config.toml
hidden_act = "swiglu"
norm_eps = 1e-05
rope_theta = 10000.0
rope_fraction = 1.0
attn_scale = 0.177
init_std_down = 0.0
beta2 = 0.99
lr_head = 0.0106
warmup_steps = 200
decay_shape = "linear"
max_seq_len = 384
doc_mask = true
train_tokens = 126600000
Each number is 500 + 50 x the weight over its row's rms, rounded and kept within 0 to 999. Layers, rows and columns count from 0. Numbers have three digits each. The size before them is the row's rms in percent of the matrix's.

# up: layer 4 MLP up, 320x128, rms 0.157, rows 270-276, columns 0-127
# down: layer 4 MLP down (transposed), 320x128, rms 0.178, rows 270-276, columns 0-127
# gate: layer 4 MLP gate, 320x128, rms 0.154, rows 271-277, columns 0-127
up270 089:583405541580521455494603443555585424456528429509514432491438513434488418542534616470500478530491417442464533500486453499550527516550445554491473643478414437510538547524485418476443455534489480514426463589445486633510546512409539446480446534466487455503505483478479455544501644515529444523443549453541504473458514485512537457476513469439544559499526480526485480402465430480533471538510
down270 088:464515489515464522464500398520490494499479504466564521505380533476426479567527479497462562497552483501449529491515549519532530396506476519536463586500481461497483458503467448492515521410450518475543479482590490464538391558500571535503453466517563472506473592456371596553510471457478409413564601442500475523436404494506493538492459533483599470529469504462451462635550429501515444401623
gate271 108:503509379511509445448513436586479490520480503618448500429504599591540572449476533526520381461548488400500537490397502482491421514558501537505483570438487541503534497511547471502474556651527446456495465473518516399520472453542443398468529434565574415522460535543503492513445569461493431500513471572538506393517559417487448516542494497478475449445481443507488545501514593442506508532480
up271 088:525488513498519574435444537463396594530475507561530493501502572602561563510558519464560384495510456450523522453405591550476411435501520471514501508553516458539384528500453555530516523586495566552443465533479490548536463480553490385516550522479604473489538480500578410549428515484505488511526437505485441452533485564488533520567543446509577529487530431532477538561557568358520503569534
down271 088:478494523455511578535477516481590507477485545413501486481505417431482400481532454499479614483421530579534458488644505409517548531448453435486530474467548518419576506465471472490527483365450513540539521463511565498494519631469542588454436518453421581554552527533460522476551487571540572527449554409519517559501493531519548449420451533490532507528551535475517462477451447552481538406444
gate272 096:451486436512473549504523493515492538380499478498452354456574449477507473507407400481406529542435431516512521432486565454487498498420532500525558585397443490466492509548416534507480373526460504405554491532581497480507548531457381398497484416465436458524556499540469553462559425505540474448525511470522529495481528503570466456433469544515524469431506481492492495496413510463465534453616
up272 093:483487536567515500529567416392583606521564528503506537527551490612388545495468484492481379570555512521523494530610426593463476531492590501589514503522465481525506600598519416519477495511626507508557453491549534554593441447582518516472482547492474411454507522524515529526532548476457563460496494529496527536505482463477449395440475509528500517542489483469453475490505479419610533498551
down272 090:486509539530514537659445614453483496534486412494464543552522508464488618554513423570505556446449503514602517538522553534591581566501469501454477466508504465516496426447518583499486527409551466449422517409527463503426509471416507500531461518455549463539401469570510441554480570508530420540574453590517456479465471458474543532559511501572537502502494464468426495568423436543447457459534
gate273 101:411520522518567538582488587451483472437570493530466458436519526512518467639522607518445485463383523490504567517451500504481536516407434471636476491458529476476475513414536532491463503488466582474558534527417483437477614509633423522488464512480440619492460481518477443479442455483578442523531543483562537489513523526461473485478479488508531497535542446500533609573585492529532526578518
up273 099:544544597520572496621514498455616551485549519544454587485509551480591529531552570447464534545467580453461499528502397493504509438576486518544544456519469495546449552460436591550496516545517509513571589634444545476445544487526518550495481487475562537432522559577449596540441503531562484477513523499583542476556494502471461454475529445377538454566515505504502505508551571604553499448506
down273 097:438496582560505510528515532469527449421539536557555500514552581562524500493526463463466453560434476500501544490552654529430576480522432494550500406520464450532510497422432489455499538565474528582513561537497455436535566486466492611483566490459501540543488528431410504539459489438633500571502537521553481619490490488491394515579521536494446431520466551606454522527419541465535537566509
gate274 099:468424435445413520512468439449587485475540557533586494439512530523486506536473433532504551466444526494494491497530479389466493503519427521509613524523546565467454469571552551444459521462462509606556495549472505473556510461499398458524508575463556541602435430435519506472418432626539461585579457493540418398520571397521445452531491507484538441495498471518468512522402456531532518499545
up274 108:520477456481322507488500539553524495559495518518567434484517505519519454557512402458607514490511494429455506552514578511514482466472440438460580533430516486542528560511524486506390448509469432492500479500506503560486565522487565549473415612520497489495419523414420612557397495513494480462540459483443414448572498375528438472541611534530537489531545465510502540499472419458516503585508
down274 112:544542419507500544460580517548449460470495512527504464449492459531529365522483427449536482532545519548438484508414466590543494514480517485535392454498571575469493542458450385598514502546461534516475479453483486523532553431526469610498476489539517572505516554422406475477563470422507532469560548417605512477535539646583464552479546531468410455525412509485509553525440543510481564498456
gate275 104:533511502503522488529552515463571523414522478473484542566455565529374491531472430483455551478527513456421483424439461571562455557613515606535503505436451521519446483564440532479512465471451531457511539425536491578609555505502580518487565431466529524538478521455509569523526481570568523422604519539557525542575607435566507471512421526482499490436437471475385471456495530480570453434438
up275 098:468451505493503421558600622443509470541470495484406516536428448518515429434492584512515425533449550520577524518483465500486531454521553592546480472480508426451561503485533500518502533506475577429538458543582430449403546578510522494529438454550520536506463557479574539473502552490454508481464508415439477464446539438537502571388525462462515431557446484386512585554534433453423534585432
down275 099:488465487445471585513452486559425508460528507513518549612481469439519510517575484487555482541542490606502568431500514392450577517478493503513457380476463538428516542553513492505473494486465526501456532505477493505475443488539494507497614552444501467412554639550592445591437470593481502676597494522523469551491435502439521490482492563535524479572538506578474497403459522496523512447496
gate276 095:546503473491525506461530485427583473529566496468523504520485441622592547455465467505450422436493495524546491438519555558543458514501575481449409529468577464556503388467519475443430462451576497539510455404538407525628517506530387532450482415501476427606424448460521424558503496490519508469555471472517470533483548455540518501471519551510550529513547425471420458541483535429615483423515
up276 105:380469452484460634461431452471538562604409476477559506522530480540412498497523441424527545522467396538534530503499452471492538527451450498456353571514485477565639506501468482520568507477444521538466494499539461572539538506484489496493461567545460516467453533437484536538445527451470513448535506508491466557504507487606414483549443440549586418457421573483571555543472558492457516433498
down276 107:479480499597453603531485548500505533497508523537472490564516459478541434495511547424502494614474404502406552500562388500488416526543526501546488491601440476457454451597517470568534560489483518482490467518569571371471436513492473494518539448528496505485543500497562420475539514488564522436489458529485466497481535529696496537450488508516537462568487475600520526447382515479382505519517
gate277 096:461500484605463633524474550507499357512567429559483452517415479416498546427490499503455510405430469533550522518436484468492518552486432549500463429575544563552558551546471521504506519488498572515509507500461552509513563423444518551529530474592468420477450527528480514460550454490386489604462532539488410503519477441392494558522433503506478556626503507428466436546448530485542550476472